Weights of a small transformer language model: width 64, 134M tokens.
Each number is 500 + 25 x the weight over the matrix's rms, rounded and kept within 0 to 999. Layers, rows and columns count from 0. Numbers have three digits each.

# layer 3 attention key, 128x64, rms 0.183, rows 42-95, columns 0-63
514468545517486523484537509488470498524511506469556512522496509492526506513509496513537504519503511474501499472492528499493537524485476511500522485468520493507516483506522496511465473437502485
495523507479485512524489489492514476507525500473516516527514521496506487540525477499536498500520486514493535517482524484506523474507518502484478440493514516505499480533532485491499461510487514
515490542524556471471495519511502479500472489539507504503437549458514499534483529543518512484458506489510501517501486485472487529476457482515475487466469492485499500527477509488499517532496494
466519495500510520515484533468517496513512483489492438504503532538526469525465493526459502471492507488517532476489488463498471522498492526477505502505493498511498493514481503502556501524518479
530520508492533471460483493483475507481502501452502549512505536529478520491511494524532507523470516495503484477495487511499509491482517489513562492506519491525505482500496544462476535521491482
494529526529485513526464545474472503505524479519516512529528531496474495482477496482473492502481520525485490510467496505510456508506506530474505486507460516489551512497500475496506490485499461
505508490501506491471495484528470512486511504462499478500494485494506478519515513513482481530509471510536469504501502467527491502474590518511470523461491519511517508487494498488505522495541561
507464504500495500504496502500456541514474495512526471477469483499512513507469541472518458501520491493469475519474520541462512457511522493492500522498519489504490561540523499489503501500489512
520486482457541509496508517468526470474515531506526503486441478528534466502505536449511449475493485460497484509532480509504490537520483519485494487503499498522516490479525494525546505497515516
531500494500490517488506502527489505486488503520511474521493501490514552502500524521499493503485481479511497534499462511490459518484454481497530512501486507486494513505497504494521551494488516
511509516502490488498488543436513471503496514468483505506521494538519515487517507472514518510519522463507477484497475500499502501515484526524521529472514504478483516506514487504519500489484503
509516501508517522514527476492528479472503525520503503517479461481458520503551511501493485474465516521491488478504517519498418473519499493439472537489482436501518532518489531483494480514522507
503486505468459505518516529510510424542469503482476505478466480491527533481516482506482509539474498529528469530516519491517511445479446469473498494527568502494455469519509509464509518494486515
474507493482522492534494492539526491512529504519498494485530544499526525493504499502475491542507470439524457486487489473539457512521460503473444527500508526506528552517508537497522472502480542
494492483581480471479456490544478503489479490478487561466555545496447573492505463509542519523550536506524495496486509510483504501469472504521510494540451516493497476507502491476515516490516516
522513532522530510466533510513469448522506503487493470532477490507486495506478495446493520545498513509476485488504489534543470446518459520481491527557521499472533501491497498522451512468492527
489488495472559532515505522491517470519517516523475490495469434513502498561513506506514481482478478499482501453543524491472466518484448516510508480494489529490517524522531489468536484530476512
541531509495472528487498465477492511504516503484520501521504486497531492490456515502483444519540478541506529462465528532562514524546534481516464513492499512513482506476505521490551509488513499
515501523498520517499495522501523500420493515559467444520473479515482495519547513549523503449484483502485519436489515504490513497490492496511520463541526482525494549484507510511480462516501507
462480517490459511487519477528520492493531464481510515536503499482531477482505528529515479466499489517539505491509531453445437449527506532498506529479495473506511517472478474490500549515511495
521533535493508484450469511516490484522483503496445531442504500527494490533544483459510497497515491488484541474484528507481466483508521533501453505509505500490518508588501505473521489542527526
520524455469479498493484506481488486490494499478522496458527544509472496425499517496498498481523507478508526506511456503557520545534534537469464498525499498493491526479511543501521500458516509
498501498551475523535467462555478516532485479485514476489508477528507505460525454502515504497544497503520507491474529516497496514526492547478449511521496500516538488509519477507526494519507530
515502520523437483518547475491492512521498481475509501490504508531532514479541495461511508516515501461478514525491490512492498517487516505488487537515477479523476457485502497527482496526480527
491519503509542505494524492473540453487490535531501501514453540501492495513489535500469516476470483509483476504510481550470503459475489501493519478461521501510513523507501491483529487505516458
493494489512479528523446503507489525485499501477495513479514494498504497459514455490497501518558482481528525490507515515520508480511503518500495476509498494511490488523493509548498478523503545
515506512499504509508494507505447522484525496473481515493524498484486477499522506500493546500498439457581502509486487501530472499501515459486530531500478494489486505532512503490476496513506514
527504495477518495503526547495525501490513481515518473520484476491535520510452502496483526502455505529455492508504460505486503509452507461489507500504525527499531576513523513490514530491530460
494498523508546503506469476483485512489514527506488491521521497474469510463530498527521555481513463478571503513520478515555497482542482492475516540522436477485495499519499489531484499525505503
510480478478526492474525540522530476504472458520499495539513497487527502519449508527481496492456535520476455489513491520534467534449485445450517484490509506498552564500508539521508513446509499
544483480477504522481518572531515525524500423527568480574485485430570515494456471509448517469409541501471460501503548502526471508437474456449507443441573502501494546510513578449496529435531479
526513497505530504526482543514469527533501458512541512475503476467494536499510534514522494463494509466519528536464518490491474465504490495483464500490462476487494453512520533511524542523565490
488535502453531522489519497512533479497481540567496449468517443465525476478514505506473490483449545497504494536528498482502467564512483499467508445477507506493478516490461473510495500483514530
518500498507499500468503505467519487494499438501534458477474464534463495516451476488537487470527503518460506505504505529478488494499479492490492539490483537474565568514480549515564511499437511
525552474513486493479505503481489511491506499478491498551497558523495504534566491493512462498517452509501508483485490455502505519440525471523477522518502473514500495527511535512503540552516493
512500556483492498516528484524524492478518507493487490515497507529513485453526469491446521482469503492477507484544469518511486503480485485506488539538502495515490472493510504499469476501477479
464449550466509502523498532552551469484504496484504499505481524472531544515471537512541513496494500509483514508467491503467478473477494498482531485514497521412487531503477514515490473499495499
541461531449501490540496522542480484516455478502496501515510538474513494531540503477518467493500482512475523505499507521492438452482488425484518493488532509478490540517558515500482512460492524
475537531485518489479464532472502491512479501503479510531519494514469524544462508494482517545520526522486511501477520455529502481451473520506491514552478512522496473524499551501518490478505444
501542559471515505448548494535491537459463488470508479509479514494488532554493494516518509470470509450524504554500485466483525477492558523481507512511527505484518489467521518500441496457522505
485530478485538489489519518504490528513515518444517462531509501534518487437574505466495489500477536467503489458487552517476512483520484483487501539508461502496502501446483496484479492519527478
511478486448480511497466509500509518500486546484513557504485452471527506505482493487511524528501524478498508472538520482495494540524505518540468475522488488515486452525481487533518443498520485
484518512563480528471485465500477508529500490475547443486522500530518505491476506504511481484584528517470491527465500530456511517467548506491478518501505562532504498533500514516557520498573496
544495493534499515517509490494464504520406470471510534499500485542481452550505533483494484472501498531495552508470518492515532539493514523537464504512511538476460498432550539501506500477534528
489504505490426509528518470503475487524530529506547506512519473499541487485480480481475489523491501496515511514502503538508517509538510480461481490523507475483527461522519542517476516493454554
522509487516479499510525476457496553494536500472506519522476505486476472495516516501499507506504499512494520484530499465507441475487481539523484466499518480472492487503541469562474551514569481
573517500438566523488523480472517459496501466477498484492521479478490482473542484532473527518514532525499499536513479499475475554464511493478496549474502501483491547479513452477484533537525467
524504445510517506484477506516474502509496443459536524446505472527501552502473475549552458508484492489561515499492498515548497491520487544537501499478490518496475494515499481442516550484520473
485493539500483476466547461533490455489507484518513499520493501524491502502500458537492512520494532444482491479476494434471519509550551522488519499492484491491520509496452448515500520501504513
492484467523511508509492511505515493496547455485461480511545526517482486493528512501467482525475504482501476560494456531511462487484535479470519499484499484547487493505494529518506521516491493
485492484450492513503512481497493481501509520480520476474540526495485510553484511537471489476520453488506519531561505510516501486496496500485418515504486475484544497498513517503507498469481508
500486491543481575492545507534522499482513462517485499541531436459513486511468508489479498495469493465505524498475494519485510495536484510512518481542528512502510538537530491525520491482493542
532482521498517483484502502491434485504478576499519510522475526515508529523466535507492514475475507483487442487526459483501508470534526490494506492480505499523437521523487495522472550464507448
540499534483529511503508510483441508446463542516504528510455481519535537512477490500507474530443496492516501480475473493491498482533435512472497502511559484546512500520497522485518465524506515
# layer 3 attention query, 128x64, rms 0.187, rows 43-95, columns 0-63
467466512482476488461463509482455518496492494515536548477517513511493499489484497514529524486478499546531559544517482476511439506504523512520524501478485516497514497498480547499506486490488492
527511506511555477525466495454504500525518500476525457539506456495494472498482526464470512493487458469492504510508544483494552465560507509511538500480517511514476499448503517532498487515507497
526462516511496470533515544517519499568456510515490445512488526510506521494558486484447525545512478446509493509516493512497487479523488535525493492481507468509462485493528496492518531490518461
521508503480501514473494538501481488535503522485539454488543467487476512499500461540475530502513463473517456479496496515492509480511513468475545470508510478491453525440552487450484503515508471
521501495502508510494462482500488449479491496533462502528494475499500519525543460523484511527475464499515512482517506528484497520490487487479477508478499496471553516495499553495523531495514482
440486511556451483469516491500510549503465498487516511545500498567487487473455517511512479551487506529511477513473541501514493462466472477489533504483478457524483519550511536478520470487520530
489492483505545496475525463516558517494482489521479469490465514507493460494450484523498482501492479458499508508512559505466561519473454502491494464527489500481513481527531508516492473518505500
495513489499498499515479495519522496491543483533472511491503497472514551496511497527537457474490507473487527501545538452481497452483463531463543496528486515486447549481477485505482500491488495
484500503522494488468538500528500519505470502439499531527542527526462502518514470531549486472497491526486497502497550448471528483477513449520519508533520546494515535520507502497455475491473489
493509523490457502506528505492494496522485474496530548489525524504509509449509514464522503503513499466470551526479501488485497537469475507477537554516474552523519495516475489516475532501498536
551514500515482507493510540467486481486501471512508466466460495473525476532501535575524470486479527557487431502545488518470515528495423471517455505466524496496511511480523490506526501507437493
480497521473509496522530523486515473482443465489514464492538539530496486496503483503482458489527491500438468502528448524472504510512541486472509470517537513489484504481503527493502472478490508
564503523523526468500517508448528508423517504502471480550477519487507456517526474493494520503532491526465510515511469518479509504546530441483486488494442523504479558524514488495485476507474558
488485527498488498485494487519500501487510489454513514532561529491450510514526483469533516520449497515498548502462544532518548455503570476472482523511484499489518490509513484502477511493474463
484505510503531473508531506467496499483482473482443505478542496526487555505542481532503490499534495543506492495450514524491472516441501472500471557550501521481532534488467490552509417507511511
514524466498539496507472508473535498501508492530471522495438541471512492473473551521513504530510532464491490476493495522414491544495485525474527470459474513487487491488529476513525523485491465
507481512454482506479498501503445535542498489499515524495497467505512442536525522508503462511490508483507452507510506473483444524491495490513489489488495528549455506523520511511514530522490511
482468512492522519460506516534483515492486530484536520498500507509496546496459503504494508552507525549515530497489496488524497506484468495535474502516497524419498485510525483520528488517515486
525461431540456503505515547456555499532477515508480507476507456516519454529510478521528469481508517490507457509536480508481492440510510492478496537471516501504504488470526457456536521532505482
504501514504514532518498519481512505524511459479511488490480521490545525482461508504501437492503472441565525519466529520499475500524463543522531518489504510505482479460541495481506519500481498
503515508501514511492490483519468549453500532501502473537565500519476538516570477453461492507517506512504486469504514497512526472501506509523482510516486494510486507500471520525434488470473517
516516510467469463498498508501479510465509515530493497531514495500491524489490491491467529516503501516498540528521456498499470504508523498481482490487490510533500524502504525506463528493513492
477511510503526513497483465492498510518483459503513473497505497482519513517477514469518507523474504503485480480480514493504500499480498488510502494505512499496526479499509475495488493472516494
486489473533507522509513484502532478529511491496496505462495504499533492502508511486514476510510528495493463487497515513494537524477484476533502499515492488476487476483510471517546459492505493
515495492479482493496496533517495496450490537507507505502514479487470504493519495521486513494488506507486549533515479495496462477495489499499484514507485512532494525503501519498490522546503495
512504515494465457494476508522470472466506537511506539546489461495494520483498475507477528488500491509492564518500476506503481447496522497472495508502502518549488538515497539527485553531515492
468494517501468499495503459463519528495500496464493476495493529530498494504518517499521487511493485493517480483497518513511513535492507516490497493486515466487501499475494504508472471466511492
495498509515489455509462514516464479484507518474515546521488519523508524497488490495485500521539489509483554514511505486520506458485529483498516503541522538505508502510520517528506492543504473
490471542497532526497523483476518518489468512477477476506490522509467492509536487529520496504487445523500478465512509486510508524481473518517513509501519507484515464496504488470459494510502508
559528461477498539519531518467542510526533492575487454515478448407527498530504498507465510438455537492507504537496511522443463510559487506466464470431460447502448564439482517487516522480481548
480502497505490499470489492522512534517489469485491473473531556520536512497467521471504518529516513496486466426470496491515507533519514502507482512494517466480512505500496488499492493455498494
524520476473480520564477529499523486465478486513496495469494497465516532520510496448517480507500453497487519524506503528509508539534473461527495525542520473527495518496486501560485506451488493
555503479443552514499523505451523526505526493454492474539538550467493477538523523470495473500480480543516504500504502483500463517506492443490465518531505494481483481504502522433502519499494477
515487546502513501492512448531431494516517500440506516509502516504487513542475509497517527491462492516498529505465501489513479523500491507487451496493492488505518532505514480467491464465563547
482511514505501469446485487476465490466466439406511486505515525521489510492467476584528463495489501524518509482546512510523508510480525523524535498491502528457522509512495498516512498463527465
512503477491534513488488479479497517463502462493486521499485476464495528481513478445552504541515527504514525545458504543498481539487530511493519533481537518468518460522491466514519504487466475
469497479546510515438543462472509488431512498488505503521457539542499518499510498463517546514513478501519496549456482546490437512438489470499479496488526544505545511504524505522480487473526489
516486501494558527557491519465459535445492512461477514479495545450476498531526490574537504509467492534496512469486527527495482500507487540431472508507450498495512490503485546484484553478520503
540429548530442501525502508498489508529513492526511509531512532499537513503479479505439485469505483509535505529492499505534475433548525487506503566497497450486479497555492480464511502498475507
541589551479472477525514500435480474490524510487498503504454475517498502489500422569432542488547520535522507485495510502516466531481541517503474487536537514511508512451468516480506486497536504
441483491525504523486499476522498492494469526479497493505475501499444495482548472529512508488533469485502516546511542462528539481508511543526531450485473465505506466500491530456514521499461508
514497529495445498532506519515537499512488541522455510514526480439490522524450489475454485531498513516468526541469541579473462494503483469509487468490501549499490527514526535503524525474485523
467526482469515506496507525473526519473535475547472494498530474498505498478532471485464544511486507529512508538489483562489521461564506492507523458502451484518473559530521518551481469494484535
485524472494453488501539502507499504477476539506463538525495497505504531517504517519504520491474549537567472513507478504473461480576508552487497500507483509506493533482514470477526460538487464
524461453484520508490468483522480447510447530496492527529522525508517555460492524546477540538544522517536540508537515507530493462502515472498443482525488507514546521473476459467506442547501521
482501460481516504570480514494521472514517548472492509492507464505498529511517527483491476505521529512485520508505519585500565527512517442553453477525487518472486451506513534502498475503479457
519490427543473482466499494535479527492531428482524483543472492551459491528493514508477562523505470489481485464473496536474476414465566514471516520474492507490532507522474535481472514493544522
512522492456540448523493482499508488564488481598486491491464509451527520534523494522465506512484491454477499490453483533497475474511461505483491490528519542488474507529533559442520475459521458
494476483499491530524507494453512497556556494587481497488491461423504493516476491466426472521492515533544508505517516514459502521513502481476498450447519508520452500483515481541506473495536482
492468502511506469506538583500475504454497486489541525505496507501530593530529541521476511500516477534514508491499451487486467494502473528469497512496493472495505505524493507463471531527498480
499489534504492507473458507502509496491475468460532503466502557539510490494528512495547499527506513513516512528521496539573482493456536436483487497484472490506473521547511491494519495516509485
463528548510509538510495433519530549515470512503492497487549481480487544474506534462456507488463485493538496468485486513473526522489507450482535509527460514509535472488462500514501489507510483
482484490510526482506508517521543466481508487546456443514518501550486458524563546474472508483539521490465484504477481490476520495523545503513428504509467484492509542503512521516500513549487505
# layer 3 attention value, 128x64, rms 0.172, rows 32-85, columns 0-63
522520503500505460480492508527509499463492487516506479545471502526522507416507491559443457489540540539493478501485512495498486515501474473584519511511495487488480490541465500450515424511510531
479460472459480492499508485521467542476480496480486514468495516489521534527451510508512469498498511497530503456530498478511524519503507456507488490475524478490514474502475471564536542449528524
514518529455492498520489470511503443474465526482547504492515498492514536500506487546485497486520497513508540511487513477490489480507504496530515497496492487506473496508462534481481491524500550
498510485524489489551468454501516475519537475505508539484487494501477484495482504539497511475497532529477506493504510505472514489487483505486486483519514512501538495473458487489518485492543501
500534523456525480477540471525506499512493489455498515557542517495505514513508477464476460514460491474529470512469490500537496503526491477522512489474450493462556492515502464506503505501579477
491467501522507538510505502475479474478487487520523493468476473480497518486496467516508485509519491528482503513522516517520485490507496499467508523504511495522487481520507494481532524518479541
470483488518464467469534507518507491514515483534502513496458523522499485533496516475492519512498498489499474522492484569536485547535475477476489505489495498498520482538524463511464489481527458
529479462531524476506474511500546521492484483492473478510541523477432456503541476509511507584464476510498486527519535518520507456515473498489521512481513522435530530451482509523486479500508464
498500531503484449507480495511502512480500502472527507477461469482500491483531517512506517510498504495475505539540503510529503500473489496509529510489483493494557438479498535456520528487515528
510501478452514526537470474523498477487520530472538474497519474492484479526496510519511581494495421504490492466545498464504550460513524477493483516484485500529534463497505513510477580513510461
454487528504488506499519482492481480537518471500518509489466476432481506484493509514510491503448501477493488545517514465520515535449453533510520484511483523502506488528500545485485510513503518
530513480506500499502522493489463436465550504491475502571570496536509489503483475485500456508549538497483520531465520500479529504544530475472496551510479455505476497448480546492488481513509503
503552529499499497474482506529508501513500479530525508508481523501464536460506532506534489480496516461486554551474468573497478517492441531490540462494520480523510490484455497479493462480507520
528521486492489524499511523528481525512550491517523488572500480492468498456498507479508479495487524523486472487497480467489488507480512485527482509511484462486481488510505516472514513552520542
541505475476493481530541509547491496497520499517518513495485506520548465509501497507512434479506527421458535538475480508515524489508455520500528510532466465509466478529483472526476493496520478
527511475515450446451502551518510483512490525495473449489534499462488481588517453511499490496508552445516489503494542498485495511514506471532501549497507508466455475540499504505475476490536528
499455552507470477504490499482480524516522495496500512449489471511512486524476484469509513464489479489477471502515528470496540516530499504522473497511504489518540507484541490529519541495495498
522539523507503480478532495478502493519478465495451440523527495521495460494436485496497477447501462494506512476496487508504524546512508512517520491508506462537492513502528488551528516462519487
445487512491499505545517546493522520499512494501467501497502489514553565544550459519486484488536444465504498570535533472506496461463499524432512470485495479507532468479524464525467486461497470
504462505488496472525497506507511460494546539468473497458538519495511517502528437497479474503503526500486528508504501466404515493449472491507505516508515519477551534459465492490519473529582524
480467477497502487507492474497481524503549439534486527517487481501504501495499497560518502539489523491481517524532500473507516501487507525469476531519530526483445500491448490458500479468480518
515496521537489478502482499490513557506481524517475486517504502515517491471549489511492512517488504487524514528471526493471504483508511501496500518477499493487510524469481520488495478523483504
475481502478545521518512499508518495466526485452493554492480514526492485507490513488527519570503495548449444492524505490541503479548487504468482506496490553443452505466508520497476474532520505
481524495442504523503510532498541509473541483444499546478520473477489514495504547552515493482525510512526502540507497469515478470429509555512513486502477504473522511474518481497522489485514497
507496492521451518552509523518526499500481505540501505500486510504502520467481507511470503518512518572521489469494510528507475484489494475486483489478506494473466499510518508523485484533506558
543482529517522520553522473507488464499525516522465494487466503562526518445532465480443484466497503476455478500493476483496543483493495505483479529499546517527513526507450479478473498517513515
500529492492474476488548447502513496490510469509486533530496511514486513496520535541420496565480522494524484562461518503557496497504504492458507510499481527491489496517452501489451479483513483
525471526508523517523465512478523532461490554481468474428527524516509467488518484476452467497530487545485505469528526492481512475458511502533492453532541520516514544445519517550502499474458489
452499517461501530472530495473495492501541511462547527478464527485527469522460497531517497502535494506532537492481505497485460499537481526479502498498485530542471487514504469523497509504540494
495421497438506464460518536489475516437525504469495507482487522525512533490503497527492471535530485494515506523514518449481498484531500504550521530500516505481507534502467463508524495473481496
470523554491492516452515496481501465511505494488472503492508510505503494480469494490523531488503506493516505497482487512507510556508484513491494520453510507507480506473513509500494485523545533
527498473506496494492474503495543531487525509485513476505543460487457434549526490511512496454497502494490501498523489521504512463470581493506449508561519506480478516482514500467529513482455511
508539543503522490442501520521512530565491493490507474490434505473535505489487519489525511430505477458535467440483497497484508490536538533521479473539519547468453514534506482491506525483460477
484484497518486505558515471523491514500494494498515524541503531490495510456502492516477506536489468501461485479490505491493516527515473486491440497514500480499519499523488545504510539520501466
506526515486501437473475452465509491477523476464482507465485530502550456475470507517509480555512497516486530473534537552510453529519506571491496487555479501529455510521505478496518532489497473
502497542494472504532465497482542534490445460480469468438485486498514476521483482543487508530517569484512476506470538531478505541458451509516502515516528511503497509509526485509493457548493506
520512530498494508460534504523484542481519506507506484502515469553496528484506513415497475465496491447531504502512492508449543484501541505467472512476520455515490507505490501513510519505518563
496507489497498512491513500479474494501489469481471518502512495493484510479506483490510494451485522514525520532553483491465452514481530507502499484481516549514488522473501504510531462521505505
536531553479541509550527486543481474482508455480509502514508473502488490490504470440502508516534549479508473409499485444500485467506520508537512504512472484555484526495488483473478531512514531
464490546518518536523487487514498475488486528487519527477504509458532527491488495579504506495490497512459495439518521473504493472467470507487448505517551520482533497506500531482489523511488426
480512447481511513533527492493523525486511508493494494486501507552486467468510492485499503490473467477504525526475478481493525545499490479460454527424498497513517529500538484559519508527514507
520491504529511486515463480496515466461489506494459481491493509513524531488518558556524464480447532502488511514550506492501487502472502509431477505539522518529476511492466507517529457452527492
462557482452509464507502473485516482498491499523517528522495539506500506519519436531499535513523501504467524482518493477536517472510490502477524484493524542525482487501477487453500499482499476
532545508464503512475506499517520487497477516531501498494532504477486525473495492487490531488529472472495506439474457508495505490480456519538543456501504513501496463520501471510520493476562511
477502489522490514508493543506500454493489504532505521509473510523496503505532515518495494508443488521464527508494493532488448499440509521492557497524516514503503493511482521519460506511499467
478488500479460464512482500520514518496494477487502486502480502514467544512546527524506551530491499505460478519481500479489516483502502454493541500494506515494488500507479526478474511537498514
489538476505469518528524536512511506480496496489503475527536515554475549503453482499475476466487504514515452502471511508498526518558524435514456499467558497452481524511530501496477526508503514
513534494508478478469486478488520455513480506499477497515491546490519453492547515552533487519512484490452501492536572471483528467512531523479515475584480492508489516506532512484505472463475485
495487521480485529477478456549502493457516477501549495513541495503477472462468510500518465521486474500493493509567456514545507519478475489559524458482462480519548510496513503512495496453542511
514478476500521524533531508499465468518480486520497513523526485497502472536497493477486482475494521527560528486500472467505516507496540481533466513494483497546496497473483497492535476507481486
493491487533503504502494467469487458501530475514524524533486514499482495507544494491536503503510484489458502552517500494528536476502548532444487524500502434524533551484468526504493487477471533
499478489515493491526507477512519518499491476511510499517463502532474492499508511477494518543461499499505516530453523500497490533509488505474531486530506500514474495520474497518460484492493522
535499488558543548521490473517499484500505473501491480487547475495495511506498518471520495503502497502518482475499451494499457543508484482479465517492461474561493500461526513517514477500568533
503504526537536498471475480532466479545510528497535527522500455454522519520477507516540505458481472526467521490487478465502435539512499505540499477484477498512493480511482479506501521428579497
# layer 3 attention output (transposed), 128x64, rms 0.152, rows 32-84, columns 0-63
476514539504477484538497452509486524555514450543489494474516505507551476489498513454506510473491521508502523518492465479478487555503555486482523497481530512468489525489509477510501492469497475
500470487489508445473489495472474445510508484486535491532516517494526451505561486498500501511513464544461526546513540522491511522510511474490528509470516486492510490489548498492472464524549466
488468527527543510497520457520490522535521454530505474520478487504494446485466512469531496496512539497530496507475485525476513519470502529528501512469473474482490515512507493482509513505498491
489486494492506501489506502496489493494502506463521496513481502559488520464515499499488503480517516497497519503476489527456477532546541489499504514500498513514445507532498497486502501454484546
455482512466521459476530473509516482516457501547542527493513497416480508506501484533483552473494537535510541500504528491485514446497516522484495507508494496537465513498461501511528491482526460
503529471477518509501484528486496522481507508487463428507523467513508460498450483487532486544513502536500496486475501469516511544508537503513499488499483478504519486507521495522478496509493547
471530501475492508478486518486469511507499537494479505496504521476497515506472475521462523527455475501499543533516504503494484491492479497469533511538510542490506506479495503488534483468523513
497506499513521482506509510483494515478478559488537536528453451480516545507503490489501468453481473482521444491440494478487542485532475520470459506538530509582487495501473512552521489521507487
445434484489508513495470537481501493509494479512535451477503495562491469502509467483478489535506505526501494485503484500515467536504516511475519510503479494518500507519492507561519491510545509
506413518552550517465499542496517480511496487465523508499519494516446496525502473504479481517487481528500462520502492504495510490503506523513431458530469487460498538526493522477525493521507549
492508469497530480474498551508529498482479500498510468441469517519513484488466511516469478542527572506528509489484528481527466507497502508479477511507472533501501490479494496510505525470512518
501542504509530525511517510546510482526466485501467502485468459482512536441490517465493536478499523528473488481504452506481508498498503478546542527539499476476503509537471496518495469519478479
450515529513454501535517465466451533485500524544495490505464513514467487485474514523496487516490523498508533506449494518482442510514523500508490545495460514493487500506538490517540468507498533
501515504501503498549507500474539498508493509521476504439532507553500496528493507496488511521508509509497526489483472470512496479536557493506467476497518519505484504525461493494467440461479497
436519567526493485506493509515514498534498542503486520505494498478446500440469512512471490482490501578513497537509494481490461507444513437501577554493454482502542515492492504479510502526506484
479547493484548467494474502501465493562495482553509536494452529502496469471499509501496463516483497526543486496493469484465532502484458491508542467493539530558533492513432527488504464519512500
499486454483507501498500549510505498499499486471510473459504498531493491513555482502497504496477479508473502488536511516532517485505511494517512493486502506532489463483512509485547530499479490
481489505499466463521504510537454475497511498507496526469482473466487514500520517549493525471445505544459472528520509482497502483538526500514512483518477510482535486503504497461522522519523530
510468501529503502462486530553481490508452510533506462495531485472471484527544511521503483502472479531466532479461561462438506470502473517478535526524502447516516503477543524493508558545476486
495519473469543489447539485485505554517473484508522516526484462526479521492542528498489517498493535501493467467466470570495511496549527491508530501459523480546454513529463538514441517474464446
510527482543465513478495522518519468506516498458513469462489523516547524490498561491506480501522482520468496493473529507464481527486498462486488496510527498494496508519547492525490471459503499
505478486486469522500505476509509512509489483503507533491485504526520517520514514470508479471518466472498492461485499520489512454496529502508498502507524483535497491509518508530515524523488450
535533470525514531493485513486566502500468545470545455490502469443540532498502478491532512521487500468504467517518497495538539546470440480504476521556496507503455527515496453492480498457499457
508454531535500493523487467517505515526484507519520463495504525478485505518509497514485513510522530467505490487492520459494481504527445484474513512449523489497494502525519515493508499517489481
527489509472504487521501469482476517504532540497470480528507488549527466525492490460539501523503485460511532514471501475495542505507502506506513501512527506491483502493494494467469514487483490
491529470502483506481520513518529519495525497471519544497563464514484525482486524465511501514490550497501493492484482542513486471459556445499496498503482456470465517507521497503502528479476502
485510508499496470476488522530493466513494518497492497492482531447525507501444505462507522492533532480522535503471514514442490465472486503475515532529513524479480545496502500518550484498536483
524487501511494459529487525479487526464520483474507509556506464516492506518561497446546516449489491426507449507529466504546535515504455505523524531462506481503510489447517516519470556551471457
490524516494500488480477507449524528511471511495472439513485560444484502512451465532486513512493497501509488486519510524501506533502504508567524464498480500480503504542537511465456547492509487
512530499544495488494503486496520532529509483517493465498517515445551492522522501482494496478469481509457459490474509546514526524511493486486513478452544486494497491491560528517499484523498412
510512468488475513478501476488487521512478482501525497470465498474517518505498503515501511549489533487499500504524498519527497486496488484544497477521496504472493498542518483487512515479501489
489477501508504510543489498507512497505540469476511522502510511538474520534483539499506538511514484475499454478530469445472492509502453488501481508464528506551513488494463507493508453509506530
490488491490541474420498530523479500524517504491548511496485488496454478530528516468524454494510517520474504424509516510474498479513491511509509518492526519437467498529533503534534530509471498
458501496474497492529513484492496534535488481484490477477528508524502510477489510468484530566491506457497500515462506492510500512497530491498515495458582523497476482490468545497486516466517523
476534489509529488448500478486517469485544532530465505495487484576497553451472478499482484479495590495512518496460496508528472461484488512507562467473547463494477514522488508518505515528479488
487496512493523519482488476466467500420469476481497496524527455480516512533497498503532488473480560532500509529510456520528469530508527571521445517512518479471524489462477483594454512486523512
502541544487542523498501508540512513488506519490480484507487551482449483485532487471481517461521431498502480466501502475478555469510491513467487543526493499493473524498514484515465495486521541
533537456463483498477506498494517482488475483511491538490509538471504504507528519474495467504503510512484502515514507508515510489527521452465500518563478501536496490473483497499490477510505519
535501530489528473510512462519487488468485527501499530479491503539456475523516477505504523499490542496540463428511520461525512497497483519479498529449480460563493489426461522474535534533532518
443503506512520476526528535514463466520518448474523486483515496544524522496506540490502498544529542488480493508526477499500476524465580484524510505456518515500450479447453495534476512486491472
500555501472507475510475490495527517499491518513505523525513509497529458461480503509481528499497416462482514533447526519486497501494515478446427517526532502498553506517512520533493502510493499
502539542477536479465516524487489477490512500539513467492496551474528543499461537502474485479540554482472511517474453500498518493520525492551512508522460525528519508462471507491502456480439438
479508497513509459474508485510503439523470532458488479475492473559475508504504480545554461504512494492487508496498520502494486494494482510486505478525514553532542486487510500474545519500507482
530494517508498482497457529501470542496491531486472501500473473502454476510521516545544505452480472496463514476506506459453463469515487553527519472519475505542501514552500497497527524511526496
479523497492473492507525495503529507512486470500501512475499493497537523511468510510458507501490497564491482506508525488499497512499556497543499478512494460528510492525492490441475485532483458
459495497493470473536502496497498489503463486479521488466532526471493507527478504494512504510508531519488510495485473494468543512530494515502474500528496537490540462491549496478502518464490546
477526484519447470503479532510515508484452531443486492505502496485528512494523516474484480492531483524504488503470502532462514558530478460478440562522542506516520527490479528511487532468486533
522500515511500469473515483525460478521496540525516523507461512536521486504430472510471436510496560526508485512501473495492473529528512532490560485479530509509503501535496484473536463449464474
566522518546481532562502498516509536511464495500480527463495487493506501495466492553494535472502499481501488482501450514478516466533474493482544454500471464541457524474496532504538505478482454
531470467486528526499494480486501504499494504521545503482504490483499497507506499490529498528495469504511479493500526493559514493476489450480498542511496492540500510472493507493498457525547455
490506551486511487515528478545519475532482501522503489526471584484506530489480475511488521528496512515549497493502522520506466503497499471450509454466501503509503494462512496446507462462485510
502493497455498518493492486503509519528482492519462496495529480507481489505463471496488536507490511506507516490474523529529519515538470523510478511477512510497507495513519494458486495536488503
565520512452501492537480513473502546481527493524507524529522550474515496512493493447502525487527514448536524466484479456517489502491482492504512483492461503556505487458461514498505489493498477